{
  "head_dim": 32,
  "d_mlp": 320,
  "norm_place": "pre",
  "positions": "rope",
  "rope_base": 10000.0,
  "bias": "none",
  "tie_embeddings": true,
  "init_std_qkv": 0.0525,
  "init_std_o": 0.0124,
  "init_std_up": 0.0525,
  "beta2": 0.99,
  "warmup_steps": 200,
  "batch_tokens": [16384, 32768, 49152],
  "seq_len": 256,
  "train_tokens": 139600000
}
Each number is 128 + 32 x the weight over its row's rms, rounded and kept within 0 to 255. Layers, rows and columns count from 0. The size above them is the row's rms in percent of the matrix's.

# layer 4 MLP down (transposed), 320x128, rms 0.138, rows 184-218, columns 0-63
size [ 93  99 108 106 102 107 104 103  95 108 100 101  99 108  98  99 106 110  97 102  96  91  93  98 101  99 105  94 106 107 103  95  90  97 103]
[[120 164 112 147 109  98 121  83  87 136 143 118 129 142  94 145 105  95 104 137 161 174 163 149  99 120 146 104 154  99 106 176 128  66 143 145 159 160 103 150 136  79 113 163 128 132 115 196  82 146 130 138 116 124  94  61 166 188 132 120 138 139 154  51]
 [120 185  92 106 174 122  90  89 120  90 110  90 103 107 177  44 129 101 110 150 145 119 148  96 108 168 113 131 151 103 217 138  82  87 172 124 132 142 121  83 115 154 129 132 153 119 126 207 143 139 141 125 139 137 173 142 120  95  93 176 129 110 155 110]
 [160 125 182 133 139  89 116 102 189 142 166  75 130 133 123 168 136 150 116 133 146 165  89 141  70 134 145  70 149  93  98 107 132 127 102  75 135 163 109 136 125 131 192 207 108 115  54  87 129 132 216  71 160 121 121 151 124 119 148 135 151 120  66 142]
 [124 104 138  96 164 158 174 167 110 132 120 107  91 116  92  93 124 104  80 104 102 139 165 147 187 108 124 176 166 120 103 139 129 118 128 124  89 181 149 152 147 129 122  70 185  95 137 128 128 177 118 116  93 193 127 180 119 150 134 117 197 115 118  97]
 [180 103 181 178 116  68 143 150 120  99 109 102 145 139 120 117 173 112 187  96 133 103 116 144 166 113 116  68 123  67 127 108 102 133  77 107 116  98 128 122 133  95 150  96 119 134 123 118  88 107 116  91  89 139 141 178 189 129 160 221 113 110 102 125]
 [ 93 134 212 116 200 118 176  84 152 167 117 166 113  89 132 134 137 120 116 163  84 116 134 141 132  80  72 119 148 124 105 122 129 165 100 138 143 156  94 146 158 164 145 151 114  75 138  94  93  81 124 127 165 125 136 149 160 155  95 163  92 127 126 127]
 [ 61 131 124 143 141 111 191  41 132 179 156 138 178 175 128  77 118 158 134  56  78 101 144  82 109 110  96 150 149  82 102 109 102 142 171 159 122 119 108 104 170 149 133 105 108 225 124 134 131 104 115 113 193  77 150 179 138  86 117 134 110 145 103 114]
 [131 118 146 140 130 153 105 154 129 124  96  83 156 134 149 126 102 112 129  58 161 128 114 181 124 139 132 167 132 153 201 176  98 158 121 126  84 116 119 133 157 101 176 113 142 185 113 147 127 128 147 119 117 139 146 153 193 140 104 154 154  92 150 125]
 [103 191 173  94 139 147 164  93 160 154 170 141 145 112 123 149  89 122  69 184 110 143  81 122  57 126 122 120 117 119 190 148 111 127 200  97 110 146 104 158 114 103 136 127 132 180 152 153 104 167  88 129 147 190 155 154 122 119 159 149  76 147 125 176]
 [ 97 113  85 148  91 102  99 155 104 139  93 108 137 120 158 104 151 172 139 152 100 110  94 104 156 160  88 119 102 156 145 171  83 177 155  92  86 123 156 152 117 154 182 124 150 174  45  90 136 129 118 160 125 132 112 114  72 196 172 144 171 120  84 110]
 [110  67 155 133 134 123  86 112 172 124  78 162 106 125 144 100  75 197 129 134  63  75 156 113  91 126 160 129 108  91  96 122 150 103 161 132 105 125 129  93 113 125 157 199 118 112 157 180  83 168 126  75 128 115 140 115 147 117 148 118  40 114  88 153]
 [ 57 137 105 116 145 187 224 152 109 188 137  85 110 102  69  88 139 155 121 100 130 100 123  92 151 137  75 181 137 143 147 149 111 178 134 100 139 113 100 112 125 152 115  68 141  90 139 145  89 166  94 113 129 135 133 117 111 154 140 115 128 152 155 211]
 [ 99 102  68 124 165 138  86 137 133 132 158 138 145  74 174 115  91  89 110 113 157  81 100 120  94  73 177 152 137 133 104 172  94 117 112 119 109 132 103 121 111  95 119 199 150 119 184 120 176  98  90  70  98 101 111  68  92 125  77 119 113 136 107  63]
 [118  85 114 105 100 110 113 220 120 166 143 150 118 128 100 137 135 197  45 120 120 109 135 107 152 190 127 150 108  94 126  88 111 119 167 169  84 134 176 154 124 148 148 135 102 144 136 123 104 109 149 124 108 140 136 185  88 125  92 131 172 155 158 195]
 [140 147 105 179 112 142  82 140 127 138 116 164  98 124 150  74 149 153 104 153 135 157 108 111 141 157 139 134 120 121 135  98 168 173 113 109 142 163 148 161 144 202  62 154 108 166 142 151 175 153 130 137  85 140 163  94 100 148 123 151 180  78 176 157]
 [171 160 144 142  64 110 151 164 160 120 188 161 143 142  81 103 153 117 102 140 152  66 180 101 143  60 169  94 166 114  78 101 116  88  88 122 138 178 155 113 130  98 206 108 124 152 148 122 125 145  87 125 127  84 144  95 137 104 156 111  99 129  86 115]
 [168  91 140 197 100  86  55 139 155 133 127  85 105 154 114 129 172 195  91  75 112  94 130  67 135 164 130 105 120 139 130 152 129 145 142 141  66 145 100 107 149 173 104  83  91  67 151 172 152 147 116 165  98 146 125 122 143  98 117  81 133 209 116 126]
 [ 76  84 119 141 116 108 132 118 121 119 128 170 177  80 149 174  81  89 127  83  95 170 109  95 170 112 145 211  52 101 144 145 169 150 175 139  98 175 148 150 159 122 139 112 143 126  99 127 121  78  86 167 147 112 117 113  68 138 117 197 130 198 120 124]
 [162 153 160 103 120 169 129 115 127 107 188 108  59 154 124 171 141 179 105 147 145 143 126  90 147  94 109 156 132 157 124 102 147 174  79 116 104 195  66 132 134  94 148 144  92 132 121 110 148 120 119  87 146 183 126 175  93 142 131 125 128 205 176 116]
 [137 179 158  82 111 130 144 175 152 128 103 102  88 160 155  84 105 128  81  75 110 143 139 160 103  84 119 111  30 171 138 126  96 164 176 137 178 137 143 191 119 154 147  93 135 164 151  65 137 137 179 105  90 120 110 161 152 140 165 123 156 146 109 121]
 [119 183  86 106 152 153 120  89 123  66 180 160 123  74 126  90  76 111 145  84 116 128 132 139 123 104  90 149 118 119 160 134 101 123  76 114 142 148 140 127 137 106 149 135 173 202  98 109 152 187 104  92 131  93 155 121 133 148 175 122 108 148 134 100]
 [159 108  92 133  61 154 125 140 117 126 157 102 170 125 182  94 138 119 120 128 131 134 140 123 163 116 176 103 135 138  74 169  96 100 138 115 102 122 145 209 105 138 120 186 169 136 105  66 105 109 149 128  89 172 122 133 144 144 139 111 142 127 146 141]
 [126 161 121 177 100 110 149 173 123 149  65  92 156 152  81 116  87 137 118 103 145  52 170 153 131 157 144  84 170 164 162 115  99 130 149 127 123 135 115 198 108  98 131 139 112 118 112 150 142 189 119 123 186 121 134 153  90 151 119 160  88 103 112 188]
 [122  99  93 105  99 114  65 154 113  75 153 145 211 105 119  85 103 151 142 140 142 119 104 135 122 110 175 164 149 121  73 149 130 123 104 163 168 154 150 154  73  90 122 117 158  86 156 125  96 213 118 155 113 135  69  62  91 119 127 152 134 140 117 178]
 [128  95 148  72 150 103 118 145 111 130 147 122 108  89  76 154 176 103 122 114 120  64 146  95 170 160  93 116 155  99 162 136  91  78  89 109 177 105  72 103 120  89  78  91  88 142 158  99 114 149 149 100 137 111  52  97 137 134 134 173 118  99 145 192]
 [ 81 149  83 131 131 143 117 191 143 134  88 123 128  80 122 125 137 123 104  93  83 135  87 117 147  71  62 134  62 153 146 150  85 147 115 135  95 139 132 128 168 112 110 119 105  96 169 119 120  86  77 168 100 139 126 182 153 170  82  95 143 144  72 119]
 [191 107 156  88 101 199  95 155 171 118 154 147 127  92 101 127  81  81 122 136  75 110  93 133  95 153 167 161 212 146  99 184 175 140  92 151 123 128 123 181 157 150 133  81 102 114 128 118 125  74 105 116 129  98 124 155  97 167 125 129 134 126  64 106]
 [182 138 130  98  95 132 165 140 115  82  88  98 108 116  94 159  78  74 122 149 151 103  85 146 113 137 199  98  78 164 140 142 156 145 126  92 124 146  90 184 201  97  87 124 123 168  62 192 140 124 155 136 136 140 174 162  69 116 135  90 125  92 125 137]
 [158 148  70 127 128 141 120  87  90  92 116 133  77 102 166 101 120 158  87  82 111 117  44 160 118 132 136  67 147 124 158 115 133  56 118  95 132 150 117 158 100 134 113 100 141 133  77 132 153 138 133 128 136 126 117 155  99 111 158  90  83 141  80 215]
 [119  87 129 155 149 106  61 119 129 121 125  61 134 136 139  85 153 100 128 110 133 150 141 110 149  68 136 122  92 105 127 129 123 116 198  35 156 115 139 131  91 112 198 118 122  96 167 133 125 118 115 145 152  76 119 153 114 192 135 155 162  74 207 119]
 [175 168 144 139 124  81 132  96 173  91 168 132 186  76  77 114 102  89 162 106  92 147  38 106 147  99  88 112 123  91 121 132 160 155 151 141 126 163 115 128 117 106 129 148  92  97 145 115  88 138 125 132 104 116  85  98 172 108 155 107  86  90  98  68]
 [157 137 159  55 102 133 121 124 193 138  78 117 167  98 140 196 158 121 132 143 125  90 161 107 109 146 168 139 103  98 126 163 176 198  42 130 113  49  66 113 185 125 166 165 158 114 118  97 119 136 157 140  83  85 149  86 174 102  69 142 122 161 116 157]
 [140 125 140 143 162 163 168 135  96 159 162 155 140  61 152 112 166 141 114 115 145 128 161  65 126 142 116 155  98 145 139 118 159  80  79 146 166 181  66  71  94 136 140 114 151 126 174 122 114  84 109 137 132 185  83  65  76 124 135  93 155 124  76 159]
 [ 57  90 138 132 172 105 165 145 120 125 158 175  82 144 105 151 127 119 138 136  85 105 151 195 155  78 170 138  91  69  52 190  99 145  70  91 148 115 141 130 147 108 153 104 118 136 183 148  98 105 143 145 117  92  76 152 151 131 127 175 137 153 112 125]
 [155 167 171 140 138 116 142 111  85 195 144 128 152 170 130  91 100 109 113 172 135 170 116 153 190  97 111  72 113 128 134 181  99 139 146 110 106 151 162 128 164 117 188 148 123 117 115  65 123 106 202  61   8  90 146 208 182 159 125  78 114 141 123  88]]
# layer 4 MLP gate, 320x128, rms 0.143, rows 185-219, columns 0-63
size [ 92  95 103 105 105 104 101  88  92  97 104 108 102  99  92 106 103  96 101 103 108  92  97  92  92  88  96 105 103 101  99  99 109 101 104]
[[152 139 128 145 182 118 145 115  83  76  97  57 160 117 104 181 112  80 191 117 174  72 138 185  99 110  88 109 154 198 113 108 136 151 141 182 144  89 146  83 140 138  79  78 186 118 137 192 147 126 162 203 150 118 135  78 128 124 165 171 115 117 144 136]
 [ 86 123 129 139 182 110 160 173 182 141 154 128 105 131 104 127 117 156 131 183 108 171 117 129 153 126 101 144 131 179 126  80 177  87 117  72 151 101 137 192 153 159 119 129 135  82 101 122 108 114 130  59 108  87 104 158 105 135 126 148 130 130 165 148]
 [126  98 129 174 142 166 122 100 121  85 114 154 131 132 117 146  54 189 173  93 119 148 120 132 151 111 131 166 143 157  77 176 125 107 123 133 130  85 179 106  88 136 100 126 151 115  51 116 152 100  85 186  96 138  91 156  95 100 153  84 114 180 105 124]
 [105 205 156 150 134 113 141 154  98 125 145 116 108 119 172 123  75 130 182 159 133 110  97 172 171 190 117 113 155 153 103 104  87 216 163 118 139 124 154 122 137 168 137 111 135  42 102  82 124 129 120  99 152 150 102 129 106  86 141 149 114 105 201 131]
 [102 121 197 165  78 158 116 180 117 115 166 100  68 132  99 133 144 148  96 122  81 178 130  70 166 147 142 102  84  95 116 115 186  99 124  99 110 192 131 106 145 147 162 116 141 133 145 112 105 164 123 148 132 124 130 164 142 219 137  98  92 152  76 104]
 [ 64 143 145 155 118 167 122 171 167  86 118 174 155  86 129 129 103  69  70 141 148 136  97 136  45  78 149  90  62 139 165 139 152  82  72 154 161 164 148 118 147 142 157 144 144  98 106 112 171 158 105 136 127 141 119  88 105 108 123 132 132 102 130 117]
 [119 154  91 154 150 136 150 172 101 167 131 193 131  93 136 117 107 161 125 126  99 110  55  37 181 170 139 150 140 125 124  70 139 157 107 118 107 120 136 131 145 108 166  79  83 179 120 150 135 145 182  82 142 187 172 104  75 109 136 112 156 117 134  86]
 [144 180 111 115 121 143 109 155  60  82 122 115 125 118 122 129 118 185 102 101 144  95  96 127 164 147 161 186 131 106 134 108 165 144 106  75 121 192  86 131 109 150 120 118 149 120 157 163 106 165 194 111 115 146 162 103  81  76 129  78 102  44 144  66]
 [127 108 130 115 135 113 141 169 132 124  85 134 134  53 143 183 109 100 139 212 131 153 173 121 135  88 200 141 185 102 110 156 127 144  92 112 139 129 135 122 157 119 135 149 107 139  78 109 140 151 166 129 117 120 127 163 125 111  89  98 165 185  50 142]
 [156 155 126 125 140 137  94 166 100 129 153 135  92 119 118 106  98  74  83 151 160 127  97  87 154 164 180 115 113 112 124  69 135 127 132  94  85 172 134  97 156 117 192 131 167 153  87 115 174  98 151 102 137 151 170 120 118 134 176  76 117 120 195 166]
 [103  98 163 131  90  73  82 149 118 106 163 111 178  83 115 148 105  54 120 129 194  67  39 169 124  88 150 131 105 190  47  91 193 131 126  90  83 118 180 159 110 114 163  50 146  99 133  85 106 117 158 126 138  94 121  91 103 170 148  87 116  87 153 100]
 [ 73 102  82 104 158 139 135 129  98 110 126 128  72 151  90 124 143 114 136  54  99 100 110 154 128 103  86 109 134 115 131 179 163 142 133 148 107 128  78 166 143 194 145  76 101 153 173 180 109  90 125 132 145 112 142 225 112 122 118 144  76 145 113  96]
 [113 112 113  88 107 148 104 133 151 105 123 174 105 145 144  86 117  97 155 161  92 133 107 112 101 135 148 212 123 175  73 157 164  96  93  42 120 145 172 153 128 142 154 133 176 120  55 170  81  59 137 184  98 123 152 159  95 110 131 114 102 177  95  84]
 [ 57 132 118 148 165  73 185 160 153 115 126 133 156 159 144 151 115  70 122 126 162 147 103 112 124  92 127 115 213 183 150 106  87 152 103 112 136 121 150 126 126 166 180 148 146 162 114 131 173 149 157 122 162 109 123 166  87 117 165 115  89 121 144 107]
 [129 145 115 116  60 109 165 132 140 161 135 139 151 145  85 103  65 131 166 125 137 120 118  98 165 126 124 121 105 188 171 114 135 118 109 126 189  64 197 137 105 135 139  95 172 162 167  90  91 117 111 159  62 175 206  97 137 139 122 162 143 173  68 114]
 [112  61 144 127 146  88 184  90  72 120 130 158 126 136 108 157 154 161 116  84 140 115 123 144 114 114 130 127  81 178 128 142 149  87 126 129 146  82 166 157 188 129 148  98 102 182  99 111  94 148 178 114 132 190  61 167 122 113 167 149 140 136 140  97]
 [ 87 118 153 115 118 118 191 163 131 170  97 161  68  69 103 216 139 126 143 117 137 137 128 131 145  76 117 136 175 152 147 148  88 152  99 169 179 104 125  79 103 116 110 170 144 102 113 145 141 201 163 134 105 106 165 145 107 112 117 149 110 174 105 101]
 [ 82 105 144 103 148 152 122 120 122 146 139 154  95 125 151 119 168 152 124 131 136 106 121 109 101  84 128 115 166 146  96 159 126 193 119 145  86 156  76 166  90 139 112 157 165 109 124 134 137 141 167 154 148 239 183 122 134  90 134 110 178 101 166 120]
 [125 128 171 143 147 127 122  95 135 135 143 121 134 192 104 195 153 164 149 166  93  94 106 113 110 105 119 134 138 177  78 133 175 121  95 121 132 176  56 133  74 143 128 168  83 139  90 112 155 141 110  92 132 163 123 149 153 108 110 137 128 208 155  94]
 [110 172 176 108 104 112 140 154 114 109 139 109 176 129 160 140 133  85 122 115 169 167 140  92 163 105 147 132 100 101 116 162 148 182 132  67 146 106  95  92 143  92 138 161 134  70 107 111 130 117 119 150 127 141 183 134 158 169  95  51 136 127  47 184]
 [113 116 141 185 130 134 167 120 120  88 115 159 121  95  94 139  82 133 145  90 148 104 118 134 137 139  67 159 127 170 134 122 134 145  75  71 115 121  81 140  73 139  98 165 126  99 127 138 127 157 164 104 109 170 129 110 126 118 227 118 180 113 135 125]
 [112 103 151  35  85 124  64 134 160 121 114 143 156 122 170 171 133 179 146 143 154  79  90 225 123 146 119 180 149  88 113 138 166 130 106 127 150  74 188 130 152 129 105  94 100 127 164 103 143 139 146  87  75 123 163 102  91 196  88  99  95 153 106 109]
 [105  72 163 141  98 107 196 183 170 162  83 177 114  94 108  96 123  63  86 109  87  96  75 145 110 196 100 163 115 149 128  86 129 152 119 106 131 120 106 141 103 142 111 125 135 167  48  86 135 110 133 110 170 126 193 105 149 149  60 154 157 114 124 144]
 [ 83 103 150  99 109 100 121 190 178 146  99  98 130 110 118 116  82 110 121 110 118  56 130 143 111 146 129 150  82 158 156 185 100 163 177 132  90  61 187 113 102  99  74 115 113 125 122 109 151 157 105 106 139  92 153 151 119 184 108 128 131  71 153 169]
 [145 157 124 159 132 153 173 127  84 123 176 116 150 125 151  99 123 133 154  96  94 134 136  57 154 187  76 100 160  99 137  92 145 135 118  98 122 122 180  56 138 150 128 177  66  94  59  90 156 139 132 187 148 169 114 160  98  96 114 103 131  78 118 142]
 [ 86 114 128 130 104 157 109 107 143 111  73 131 193 145 157  87 136 140 136 117 148 169 143 148 114 119 155 128 128 184 107  59 141 120 128 173 106 131  77 133  97 167 104  85  63 109 178 126 127 105 124 104 148  95 148 133 134  85 120 106 162 156 135  75]
 [108 125  69 147 171  72 162 170 165 154 155  98  93 121 106 142 127 100 166 162 126  87 142 129 151 117  97 128 137 185 163 135 105 151 144 153 127 142 171 173 138 105 108 130 152 134 155  84  99 173  87  91  63 157 103 220 146  95 110 165 174 117 148  74]
 [ 98 143 138 124 140  78 117 103 132 172 149  92 123 134  52  90  63  76 130 120  79  82 129 124  95  91 164 124 153 120 181 130 148 105 160  64 129  93 164 117 167 164 135  89 137 180 124 112 132 147 140 180  94 136 100 144 165 156 101 155 138 148 132  92]
 [137 125 188 179 119 109  75 151 142 177 110 159 148 107 102 108  95  83 164  63  82 114 130 162  85 112  99 132  98 111 171 134  85  90 139 142  67 108 162 198 128 189 156 121 155  86 180 149 102 169 101 150  90 154 121 103 122 113 141 166  63 132  76 115]
 [108  92 155 111 128 150 142 129 177 165 167  57 154  94 103 180  66 115 127 109  82 114 178 124  85  85  97 197 155 136  73 145 130  88 115 165 122 118 114 127 123 123 138 181 121 159 132  71 140 177 106 164 126 148 138 164 130 176 150 104 126 110  77 130]
 [129 112 111 105 137 177 147 192 118 144 123 134 176 119  97 181  64  83  98 142  88 108 109 120 130 136 130 170  69 101 183 186 170 125  74 103 108  98 142 146  92 159 130 106 138 154 132 108 120 124 100  73 125 160 171 152 164 154 136 180 119 135 130 121]
 [119 133  85 168 117 164 120  87 108  90 150 178  78 113 139 143 111 140 121 170 156 130  65 113  97 132 158 150 154 145 132 162 131  72  85 188  97 165  39 105 144 123 134 147 149 166 132 142 129 128 130 141 120 118  95 129 104 120 142 119  94 143 130 177]
 [189 137 161 134 120 145 117 125 141 145  96 110 130 156 104 115 144 206 104 144  81 131  90 132 138  94 143 111 133 152 115 150 146 169 129 108  96 125 184 121 156 163  67  94 142 113 109 190 121  94 172 132 155 106 139  65 122 160  69 126 114 151 109 141]
 [179  97 138 131 119 143  94 115 110 104 153  84 101 163 113 168 143 134  74 140 109 118  48 205 155 159 129 173 147 178 145 195 143 149  98  79 130 179 126 108 164 145  94 156 143 131 152 133 120 194 202 101  94 188 162 147 137 112 112  72 102 128 154 155]
 [177  63 140  83 160 107  74 101 157 115 143 131 132 111 154 148  79  91 143 164 105 148 148 180 147 117 108  85 152  86 155 202 173 146 159 121 181  85 148  68 139 158 142  83  69 141 113 119 127 144 130 121 147 125 155 173  68 111 120 157 126 149 131 121]]
# layer 4 MLP up, 320x128, rms 0.147, rows 185-219, columns 0-63
size [ 96 100 109 103 108 107 100  85  98 100 105 118 102  96  93 109 104  93  99 101 100  92 100  96  99  95  95 100 117  96 103  93 100 103  99]
[[ 79 121  82 131 116 100 177 135 114  91 160 187 145  58  62 160 108 138 155 109 143 115 131 126 104 144 141 114 154 140 185  94  78 130 111 108 141 161 103 124 116 130  54 127  88  88 128 148 139 169  73 154 158 144 124 141 115 110 177 150  71 113 115 101]
 [ 95 112 121 127 159 112 223 157 143 128 110 126  99 151 147 181 102 126 110 171 149 167 128 105 138 135 138 111 134 184 153  95 180 140 128  64 175 110 176 123 145 102 122 115 184 107 140 156 125  86 163 124  98  85 155 163 105 141 117 116 122 134 182 130]
 [ 97 164 112 120 130 100 142 164  95  76 107 120 149 178 131 141 166 122 120 110 155 128 134  66  67 156 121 155 126  81  97 132 107 107  64  88 134 165 113 165 146  88 164 105 133 160 178 109  83 174 120  57 151 105 128 140 178 163 145 168 129 136 138 124]
 [130 117 130 100 113 115 167 123 127 178 147 107 123 109 114  97  91 111 125 146 100 211  97 102 155 120  87 165  82 146 105 170 129  53 164 107 146 138  80 110  66 133 130 191 104 166 142 141  87 159  87  80 134  63  87  69 117 199 135  92 150 168 119 162]
 [181  65 135 120  92 155 187 156 187  81 141  60 186 159  59 119 158 104 186 134 153 142 153 100 132 114 184 136  81 144 170 161 141 144 117  77 140 146 197 150 156 151 139 118 116 125  87  94 162 138  77 117 152 132 155  92 220 158 111 100 188 115  81 113]
 [130 108 120 122 150 150 201 129 146 114 123  67 160 131  86 151 192 187 171  83 172  91 121 139 168 182 139 133 132 158 119  97 129  99 176 150  79  79 118 129 139  94 123  81 131 177  92 118 101  89 130 131 173 101 195 133 101 147 143 113 131 127 123 164]
 [200 190  79  89 127 141 202 155  59 151 163 130 126 145 122 129 136  83 111 132 110 140 123  90 157  67 141  94 155  75 150  88 141 111 142  99 161  88 161 127 113 220 137  86  74  85 120 137 124 133  92 142 165 131 140  69 134 115 148 137 135 118 181  93]
 [139  61 112  94 130 102 170 103 137 162 112 119 156 127 154 105 121  68 174 170 123 161 158 133 148 110 113  53 180 112 138 123  75 101 150 131 150  84 136 143 107 106 128 122 179 107 115  54 140  85 130 128 141 150  87 103 136 168 107 203 147 179  67 135]
 [185 154 113 145 103 180 148 126 117  78 156 167 163 148 117 138 136 167 126  80 136 108  95 138  74 137 120 114 109 159 103 110 158 136 203 134 131 145  74 126  82 131 128  82 129 146 110 164 198  91 154 111 115 137 118  70 139 123 114 164  86 143 119  95]
 [115  50 135 168 119 124 143 184 153 114 169 162 129 157 122 109 163 158 133 145 104 145 123 152 114 121 157  84 129 167 125 112 161 119 118 145 157 132  66 124 146  99  97 150 181 120 129  95 140 111 181 170 109 123 156 135  67 113  81 135 142 156  73 100]
 [139  54  92 115 130  84 151 119 155  77 160 119 113  85 204 134 101 162 126 122 103 132  97 149 104 101 178 151 132 179  83 171 166  81 120  79  78  71 193 122 150 106 109 104  94 114 115 118 154 111  82 144 121 124 116 181 104 152 170 147 154  98 135  99]
 [ 62 131 109 114 160 120 150 135 134  63 133 107  71 170  88 180  81 104 114  83 123 167 170 118 129 146 118  73 146 110  84 145 116 155 180 231 134 170 119  95 147 183 104 113 151 152 137 154  85  95 177 153 115 124 115 137 100 171  99 163 101  86 139  97]
 [ 97 146 109 182 113 101 150  83 120 186 105 136 168  87  91 103  91 150  69 110 124 151  94 141 183 140 161  85 115 134 175 110 117 121 152 139 111 116  99 112 200 120 120 166 134 154 132 101 167 160 108 139  92 214  88 122 175 135 122 164 138 109 196 180]
 [147 124  88 150  76 156 155 168  95 130 101 124  98 102 188  80 137  97 127 124 104 183 116 182 131  73 179 166 119 116 127 182 111 165  97  78 103 170 119 122  82 118 176 169 102 108 169 130 133 109 128  44 138 134 176 182 113 114 125 114  80 158 190 165]
 [149 138 109 113 223 150 143  97 100 134  87  99 142 107 173  79 122 114 183 155 107 182 164 159 130 116 147 147 165 167 122 171 103 135 159 143 155 154  81  70 127  85  59 150 150 112  85 133 152 138 141 158 118 129 116 114 107  78 154 110 120 186 127 149]
 [127 152 157 128 135 127 128  96 156 175 133  98 147 111 150 121 116  94 147 152  74 130 142  92 168  82 153 159 168 100 127 140 168 129 110 154 139 114 118 139 149 111 105  55  79 122 120 111 160 156 108 122  75 141  90 142 141 177 113  86 131  99 160 167]
 [157 115  78 138 186 135  71 138 162  93 199  87 134 128  75 121 108 161 123 154 127 129 121  91 122 185 111 106 103 119 132 119 151 146 155  84  99  69 130 149 143 154  98 130 111 150 118 147  99 132  92 109 180 158 135 103 106 115 163 130 160 110 189 105]
 [123 146  85 120 182 125 103  89  85  96 166 139 154 126 127 150  97 115 131 183 149 156 158  78  86 181  83 138 138 138  89 116 117 107 150  97 176  91 130 119 138 164 118  65 159 220 180 172 100 155 136 152  79  57 141  89 128  94  85 159 118 127 103  71]
 [ 84  91 118 122 132 120 108 129 129 131 104 131 117  64 120 137 104 113 166 141 123 118  90 115  86  95  52 113 148 114 136 150  60 112 123 121 103  76 115 103 104 142 115  92 216 126 135  98 141 129 124  65 157 111 168  99 105 122 133  86 110 134 119 156]
 [149 177 153 207  76 147  92 202 109 154 192 140 102 111 141  93  95 142  73  83 129 151 159 117 148 188  93 128 149  99 154 124 211 108 137 116 183 132 134 105  77 159 145 189 151 124 118  43  81 148  98 138 119 143 108  98 132  83 138 147 112 138 126 116]
 [109 124 196 144  83 161  93 128 101  94 151 118 101  96  97  80 126 122 100  83  97 137 165  91 105 111 144 141 126 128 146 119 122 147 127 144 128 156 107 109 158 114 117 132 122  86  76 138 114 136  98 113  47 141  92 112 107 155 135  65 148 104 116 123]
 [140 110 118 160 152 129 159 152  98 150 125 138 127 151 128 111 162 121 119 131 138 157 184  60 112 109 128 113 136 171 117 109  85 154 158 127 148 182  34  81 113 105 151  83 142 110 128 127  75 112 111 130 159 139 125 160 149  98 156 128 110 124 166  96]
 [191 117 123 102 136 134  94 160 103 122 145 104 150 127 137 102 157 156 175 127 144 174 146 196 119 134 180 126  89 112  97 145 125 118 167 160 124 130 127 122 130 106 105 108 151 112 144 141 107 158 165 119 163  46 158 170 106  99 129 140  85 202 131 158]
 [ 84  95  66 158  95  86 134 148 136 165 132 137 138 136 119  83 111 201  83 150 137 152 212 127 127 123 108  72 101  82 134 114 191 161 171  99 139  74 107 104 120 135  97 164 174 164  86 139 125  77 119  71 165 130 140 188 108 152  93 115  85 106  60 107]
 [155 137 113 163 101 105  99 137 170 107  76 112 139 154  92 111 164 103 185 167  80 135  84  74 122  58 172 102 153 123  94 135  94 106 144 129 127 126  96 150 118 141 138 137 170 166 128 153 136  92 111 165 119 158 145 186 121 119 117  71  80 114  41 148]
 [ 85 170 138 142 140 168 137 130 117 117  93 111 105 147  99 120 123 100 151 157 101  93 122  83 126 111  81 127 146 112 128 168 146 138 187 122 151 139 146 125 139 157 151 118 208 123 118 115 157 133 152 156 140 135 119 174 121 131 194 205  96 108 136 195]
 [138  89 112 118 195 117  89 106 128 127 144 128 106 162 120  74 109  67 103 131 135 165 117 140 151 162 138 155 109 132 151  84  56 165  77 169 109 141 104 118 113 155 132 109  76 146 109 156 162 120 147  93 193 179 121 111 211  99 170 164 105 150 168  68]
 [ 89 146 183 140 140 114 135 171 110 157 125  96 128  94 164  94 126  90 148 164 144 115 136 124 170 130  96  96 157  96  97 167 125 128 135 162 112 105 132  77  60 116 118 211 125 168 147 154  73 162 136  51 100 175 175 105 171 115  69 146 196 148 139 125]
 [174 171 143 135 132 162 124 136 167 125 168 169 142 135 152 161 147 149 139 142 140 141 155 147 138 117  73 142 102 130 106 162 118 136  95 166  83 121 138 170 117 168  94 193 143 107 159 158 107 120 133 121 158  56 146 119  83 103 121  93  79 141 100 129]
 [155  69  98  88 146 171 118 138  93 118 145 147 155 102 133  99 155 135 107 115 137 129 171 170  71 139  97 124 146 136 138 168 113 103  36 150 104 106 102 154  67 120 171 138 141 134 152 128 182 101 158 106  57 148 164 203 162 141 163 139 118 109 216 184]
 [152 118 123 108 167 113 165 173 127 171  96 175 120  76 144  91 141  78 136  55  67 188 100 132 116 100 119 121 168 157 133 129 178 109 122  98 119 120 138 100 145 106 101 118 171 123 131 157 117 129 182 108 138 160 100 119 131 126 185 148 130 119 140 115]
 [132 184 115  54 151 130 136 123 155 140 121 111 149 180  68 124 100  98 108 104 119  94 121 116 136 129 145 109  68  94 130  79  99 168 155 188 145 156 147 183  97  78  59 175 134 117 122 162 146 138 145 112 129  74  93 171 140  89 107 222 154  75 119  89]
 [152 161 117 143 103 114 155  98  73 108 160 111 136 182 201  90  82 104 186 173 113 152 131 124 120  94  89  95 141  89 122 146 197 109 126 162 149 152 103 145  74 142 132 122 119 134  90 118 197 155 148 142 196 122 130 136 160  70 184 170 105 165 134 110]
 [146  69 149 150 117 132 140  98 136 166 119 124  58 103 157 174 152  96 140 154 130 148 146 210 121 132  76 102 125 120  97  77 160 137 198 146 135 143 121 137 129 167 141 175 164 131 133 137  91 170 103 118 151  92  75 132 149  71 162 118 184 111 173 127]
 [116  72 117 151  94 106 183 183 196 108  80 116  85 165  96 147 127 124 159 118 153 134 164  98 199 142  78 103 129 118 100 124 125 115 130 157 142  74 167 102 186  94 140  79  93 103 126 146 142 143 127  91 131 122 144 115 136 176 186 108  86 125  70 116]]